config.toml
hidden_size = 128
num_attention_heads = 4
head_dim = 32
intermediate_size = 320
norm_place = "pre"
rope_fraction = 1.0
qk_norm = false
init = "uniform"
lr_head = 0.0159
decay_shape = "pow"
max_steps = 1934
Each number is 128 + 32 x the weight over the matrix's rms, rounded and kept within 0 to 255. Layers, rows and columns count from 0. Numbers have three digits each.

# layer 8 MLP down (transposed), 320x128, rms 0.161, rows 74-107, columns 64-127
155116112141125118073155198132136086094140116043153055107112209119110204108143183179122133164116145156138090110145164117148141147115120106112118110114126174112146136182150177118075095141204173
120135199123147136163121150086117130121121141166104115188128099141169100211174143094107139120081130108176130109136112134224137107135138131135138117105191116154136125170125097087138127093158156
116068149113153134146120139115118148094129148061178070154151121074133068065137149186095147146146123164093134151107123142184144151165132112085125120174122154095128138115106124114162027119094115
108103117076067162088150103183058154132142146148157122120126102139168050141157037068190088130122107116133143176126126170157130133149164126057130126099158111103073247111113155120166106146141172
174113174162148083167151106099115138113065064202102081074115166063097158159103129077207188108184119186074127129155120174192211091074152169118130105105151097126099097136137111171147183134143130
112109121185193169126107104116108114096114106097133154109128142162149109116151135151154099153101099160119149154082097127184155147099143088064170144065070145114167138151080154145147140098154103
197089073146129151109137083109151093082155140161140170102134115149146149131109183140116064153148147176142184153116135125072120078166145145101134116077070132137112158086108135106106116147121103
200175168149085165115195117149086104112164131135091089119132137144102194169133147131068060182144137099139090124093092143172096134106121137112127098101104092097193076171156149060159123113166146
145112160118102132105155140191159122196118140102105154129175147138195158109129165154162155080144090082141113125163119129038072163104108160091116161156100121138135134098115142175176206168139096
138072122129208082106064170106150142163121165124144152147106173135131146172159133144075154153146099105095136131167166146146145149100207104158077122100042125151155161068175117146103136136195167
142129128061106118123116103147088061086126096108081098113154138131158130096159165187071092136164117076149080158154088155114078104133105155115107130112125134100099113138169100174080116143219171
118134179184144173141089167184137133123114137161142133180130110133146134149088116140131075137094147090075103152091182135145071137135125165038150171129166085127134069133148151159174108123124083
151145175096140156106121108098067057097152110130137098115142167137114107080138158031109132100125182158157065120161089105106134108093133101091136163149141122162159123123112146115184116033140091
111085074083158079172138126107127161095097138095116175091138125142136112146132116152131105065104128120111136138111137201050170164202149142116160120123104104106141151175104085142064165094112171
152107163134102099125127111155176124129138120177095121160138102160177092166089058117127117064152135122092142151151134083162162107138138115188107129138085078149142119145144152143148095099114125
154147140202102138075100134131111140164150153175145097101103102188135148065149102107154131142090151179171150147063157163171086130107128147155147129112100122149106151122119166131081145120140121
065116115145133184089159133154140085105118129100098104108157140118104142150188086082075095107072145169104114075172134081173120140160170143125125135111143148173151175098111149132127089131116096
138149150112138091083125115108103143121089114148146094157101121107134132110130112152213173166097120088145116158146116097088123104157090137214145141162134108143138101160142146146142179120139190
106129121166116113134121114108112131136126088157145120137108146140137094226102126117100121109101116069172110120134122205196159124083116121107082082150073110158091135077151126099109104122126151
140080131068130132089127106118082143150158119109097154189133155122153115158159146123188125065110118129145141135104170176139189111112126124159132196158087151104113134109200094091145139118100117
161140144097154118130147082168104161156114173139167115079131141120176108091127167144108108108144135172139079115122191139123127068107103148120137118148105112084123164130158155076127120140143099
150105112131096091171125149126157107170121059062158134152101109143105160194110075165123123136123153115045086144144054095078138089124119149093129102140101102140100082182045184107169151101022091
125158111123136067136131095075117114106124117116124144088160108130085177091212159099114151182107155105104157115119134193155167123191156088098116145147145145145140096125081097105114105159194129
079103111077117151074137101165156169151130113155142095118100100170167082109162134171131087141121180119081135163096160183031117135122124123127106116160099111127155145110102167162142143146118166
121097086107147175129110137078140154165156043087128173151112106109120114185145145176101160140100150113127166128109137104057125127124144149077110140144109146142126054135151116120099171145133162
061080111132084130052104057171077114064125118115090094165166200112162187139125165109167142118098176112053142143104094147146173126104110087044211158059087096100127057117138140145122159056143192
121169111129079149182116116119129138126084098185127181128178134144118112120151132107155138117067145100162127095139151132119130147107077084097069146150129126100116163114131085119151225093080144
153188092180131148134173145107141097111158154138174126127107012105087122144162158133160125153084106115182064075115161127110142165141161133211184124145145143106110192116113144124077071067092082
150096079114108090147131129120188107122155080061137163134165101103110124111076143150121089140159107156174140098114122099097041189121138125116095173119098159087131103132127144177108080166097127
132067103145110139122192103141078134154184103134070099092144086160147131152130105088115056086107143097179105128120182156105171085090051087151136159196130129116103129138168099089131117141128134
090107115113104090156127144164067125136084178143158076082108199146096108155153113184179171103089109229142121083129057106119133068178153092151153122115145131055093143146144174108103132103073106
138216140118123140148129160124128163170155151134096134157184132098133112108125164104128142126110079126128129139195155112111121127113202140129152118154123109136131087155117129138128112127083169
132135091177160124151109103161164106131146109098112181120155119147168138108105134106136141116078183114168162176130117096163105078120137082084157161092099178102124150055097111162106103211188137
227139164125199172120156165176036115132138175038091105118080047141108150079081106142136174155136037102159184129074165151150132117101144104102119139098135145153111122082136126071155116074103072
# layer 8 MLP gate, 320x128, rms 0.162, rows 75-107, columns 64-127
154104146080123096167116125203108094073114148160148142171150080160158092114095085117063115123079137161124175114139155101084132144163115110163041117073130077099107151153144165126075175145129161
161129127083135133122163089156113106186121133165102152145118172159130111121129103144105151129144112124116135103097143140107082130137108149098168155143168112088132207073138093064136073130105093
107089179075134120173128129053104112155151134151110099086130126162101074129143123149130148162092178111122099175107168173118155120154075142150131144116127132149118107093135163093164121152091102
188139168120169147171108149104146102203157118041163131120102183118121155135091150096146180127126162071090100148141036134150110122187124155157108133169114106138113167138114144138157214116114180
082117138164134122172176135131137160104110133115078135114104109106106146128142137127133151131056101145138103149175239195062137161133145107167124086150145135167101107132118154108139148138125143
152063134134138164137110133163121141157110147122153133182117133121132126114106199160145141103100127114126163141200201193091116158111147124080110115123102190106158103130128137130149097117149129
070102126142144101146115088146134128170056117148170104127099108098145143104138132164142155121145134085115077176128164174113130184176139140083101144173115164098156187143146147160090111146091114
133141133142140100189203222184140118163131157115122171099145166057111132113115211086125119114115148173064163156146096186105162137097104136147103129161186154146098162097146117136173150120112127
097136122175134091106132083165197088165087137169066165175153147095173166187193111131149146089187092175099145126143110148122170143109134157162172140104105121104139086095149090153150114119108170
093131165132092111134151134181180139119096155165154130184098154129138127103125136134142204074174153152149186125139110122157144125094197114106151125107112164156125136082104157120098156126139126
108143138105202154120078130045136190140098112144088170150184102109116131089159154147183142082152110078157094156118080157085115162092077142145106104130127135181111152093102110172083153062089097
094119125100177099063126099048141099053153161163130120115104148114094143172138105096160149174067125136163115111192150142092112191093155147162153133111091171079147069153083146131125079068054150
096175144163165097146138111107126156102100076150114142165092142093095110161109121129110132188122134142083150120121092138080125129116100160155142165099099104156135167119142101139140111159115078
141145162111082097168155094140112136236126164120109123125112166090073144137106144098120078136090151100139079119106156181169161119192140132178199137095113112106132114118168124151147108146091120
156120162115127129125110107111146076138108117141143170141151172185106112107128131133063180210170153168180097111072135104136132136123126117121153090149108123131116142129157035154108115077199106
108134071198143142145044116104118101143154090136159167156091091113179173088110129157138155085115096111125165176125168112180106170110103127143107135162165112062110086163141109116134157137082138
177109160096076122140130104141098114128146148143114174163049145094082108091088189113109122138106147114188126106145151173144119093149093094184170122146161182113156125158118157215133161150102133
146181152199179116168116125156125163112129098175193110169139139187127056214134119143110090139105094105224066125097140162148114135124182134119147114138120100118085099124162156129145139105147131
109137149105099169159130177136159130142137148108052141177199135101148069127129127150123169129122122153161107121110124145145143126099094115143146162143127124151092151137107114081125114140109115
100107136143102108096148081166121106075163133168126135132079078161090088119086130099115109085100120147128166122111081093114107129108093111074109088095110128134114135107155151112142122102141162
160163141134095186079172156132148162166121143114130172199234153172116102168143093152116163122135113148194140165133065135099144157133132213157150142070150121126120067205147133136111153130103122
094175198139163105114128133125133104092103113119155150123088129100109144128106102144098127128128121140147115170076101118110140138153156170139166163142144164066094135130147159182209149104160218
147167114135131150096153168171154168162129118145102165121138113129106074119137140068093134111179117141101076119073097128192184213142098116144116138119073139162086145105175151141162138173071146
087062106096143116138100159133139160099120107136097170086062111118107161132145120142127084095063110138111098167159116181057092143067168093168195139128130154114113145157133122129159167126104133
114115161070154075173129127079138106134089145126119105150165144141139084135111138122079143110118094188113098132120178181114100106136109121157107103091140120194134126140127112155128086173161069
158146086107128171146130128125124106174166148107116193125105113088129116094094065117120132150155122102103135165091074162140087164080166137120150075127137155118119096168162180100107126182173070
149189050191114186147153099144089111084125056124135112148156103130093095134147090106172153137128092092149135125120160126090139110108110138196146120109131118183155128154131130122128095082093137
111147134107136158148124174149122139187153101150114099153102088163127125163075138141121174123143190151117236099157138165186064143138168151140117165106152129179145126140093130156162090097170112
090072149100106158141138125106143125093129075163147135155152122149093102046147140144086116101091110102123098155161098136164104119119155135095147150093122075135160153125089145096096179102112125
133136147077087106148115181200099149133136133071164145099140139230190135105186123119151173133118095157147159110130116117195133110132107095133105109111159112068084158124192144127124129153123077
153176090119112098115198120143129139121141127117162100109143134140093155115154147104147126098157136149138126129170142119151207145091154093132061120140115173098122109144135133135173107130180142
150136071152109095168147130090056155118107128095114104114083186119154110162109090106105189070122143149151074097135090155178158108169120089115133126131071104130113073132109114059191150153125137
099141115130109063092168096156131099132154153081093122133088079139139114137190142143096196154143120129155079117090126143174125074123140117184107085162159170144088090119153130124144107121087122
# layer 8 MLP up, 320x128, rms 0.165, rows 75-107, columns 64-127
141110111072159129193084136088146048117111054138111120090126157109096073147117124127104177164097112131130153128137144077255148107121123125176101109091193064095103144094121181137132161095108148
161078124064135155132136133091096106108171088080052167100139087100166134126127111144097088100102103116083063188133114169106162160105140128153108154184123140172112107156124123068076152115101092
154113148170116077128161154105107138167122081078169125176159122117162116125170110086237098168133153198065060171153186191114189160171135080132156101134134134092164078156093094125112068131147159
186072177159104133110140115170158106164140077145129122117196134159085110074091210128081147141206082179121054185095146179176132071132123090133088129123155118187168127127162156058082103106127127
142160104120114111154084142151116119139139051149156091139166130113093119163115115165090093111103132117148125090190091111176120113186143172130123119115155099091075113117128126171126138098114149
143118107103169122043129062098150102132098057191129089075132092119154142095182120128113143169118169136121124138152200101033115126140133121171130125158162121104129104090160126093091135137148112
094119089105124071158161147125090163134135133147135147127146102073067127090065093163132115118146200121148077161108144143117086156145134124136139171095085142069104160139101135167151130068152143
141127171199143087152067169136144148156178090095111169124175125172134130090136170078125081086067166173114114137175123126149080131096136167087088069209127150136111104127096127105063175116161137
175134103161093136115130149138110091122171078104096099123140114113154121123173128119116146079127060079108103087117162131112106064100118169149101075142062109133106050183082117140104123192150115
155117090113180159119063129135173123134133113147186143119062100099145164142128159165177146157168081131168129074066122055078160096077118115124112161159081097161129142135146176105119085109119071
156177121138190193152111122166052209158114136146087156082191090112091072113144140164112137173113090062121099117197104096132116125152081157091144095136170094145124082089105170149137142189173141
104086115116122112098211173166159104191110109134152170148121105135130131116140146092115091074116155128161107123114152096087088132153050120129193101138131115104128101112154113166164149128146110
160187121130080155145099168107163201088079154110102133134155092135131116167137106151168119110093099157164173108148079133166095153135152143122113189124115136105149154150130162145164091104107081
090127129118168124122175150111076145165138098139178131170145126144121127135118201165106122107159142101099123128094119093122112187093106167142155164081133109182103102080166098144115118141128164
118159130099134136154156143070155095130158157094092129117159157128151175217101105121149102093104055167115092118166096085137171148099142081107131120154102143190106101115088125100170148126083110
179120141110139120137088151184139112096060142156126148125121109092095131132107110085116082181067141068114121139140149073105130133142133149138193118129139067151131144130135134107131128106143178
164082173187079095142107177146158140184096121150104127091149132179134086113117160144139088170184116130120101127127128146134087132110153147149123136113157154101074071048072100165167122162127120
153117109120194102098089116113132151127131168094112129131095148128127099095142103193091068134178152095137133125125164151163107162181122142147123173144165113097094144157085090094055095115176093
152170095125167138124130127154198091128151143140171121135083110088164182130067141166116118082121109126154096120151095095034131134160148136129084145129123162061129094190165095093156142156118118
161126159184097163109140127138079145069183138120106098123141129130115098162126129123127157159099145117173130120118017128188171115119102141140177071111126092133117113110147087122154062133119180
083071120087096095124167124099175162162126116108130099096098180119069076066107147127132119136123133115085110139126129103095143075132108162051131198173137155119120127133109151155132168152142099
150112114114099155091151104150159137062129140103068143103081110106130160069069161137106122134108124124161136093152115153138065110173040140187105096128104119142132123112143140173164135056137154
105144085139152162076163076172095072159138118080195151089112176110090111139134168064168184119124139166157169111143130078140123149159159144104107099088123146101110122110127166169117135124127109
087150136131157112125082190118108088097146102151100052120090133087075122117108081120140168143104117115121164081115117066094107125157110135122142121142138119106093131139152166200123111090166139
142073159142126149129147139180197108159114128162109132121119115136156100118082104088141202118176076173128095119126139086113158152097129139149162083103085144120146086115103086101135148029146138
123131104189182118140143120138152110157100122138145165130093144138094118137147130095146131132120152145169202074039102177188106154112166145169113098087159087095153117156176126122164114105138120
157183089112136129140138130130057122129127118143140140095102094128143091153118169149123157129089084170171090160130124192133135162141163144073100151105131074123183142137127111096117083150128199
170124072197130091103121093129134131145120158160089107146095179096144111094101141119132132118178067158123085131124123094162130106185126122138171206141111113169143166134127091086124091204150049
150103115067161136110158076121144108145141104144154143108071158135074140159119127115098202146135128128161104082101206102142078158129143133087133134118132121071164131122082195173086140109205178
106128103118133132142079119098142099132149168121130088133129111134085180095100132189094141105121140172112105142155129111137131103115117107148139116096095124102153057143098116125145104107103145
101114147169143114124115110138065080143164091078177154122114138128087140122150135137148105109092171104115094167076128113135114165152128152120123135200087128146158183084131137141097090132093105
106112186192096128088179137119151088104147106131158117140135122114114124041177133129162134131193143146096074039070157107192112151120138115156148132139118091129101082138208124140149144112098103
200137160067137119152093171121078112141110120066155067137120052149131090135114118128162114169100134172152148171093163161128108137064123141084141154094142107087147136146178104128139113129181070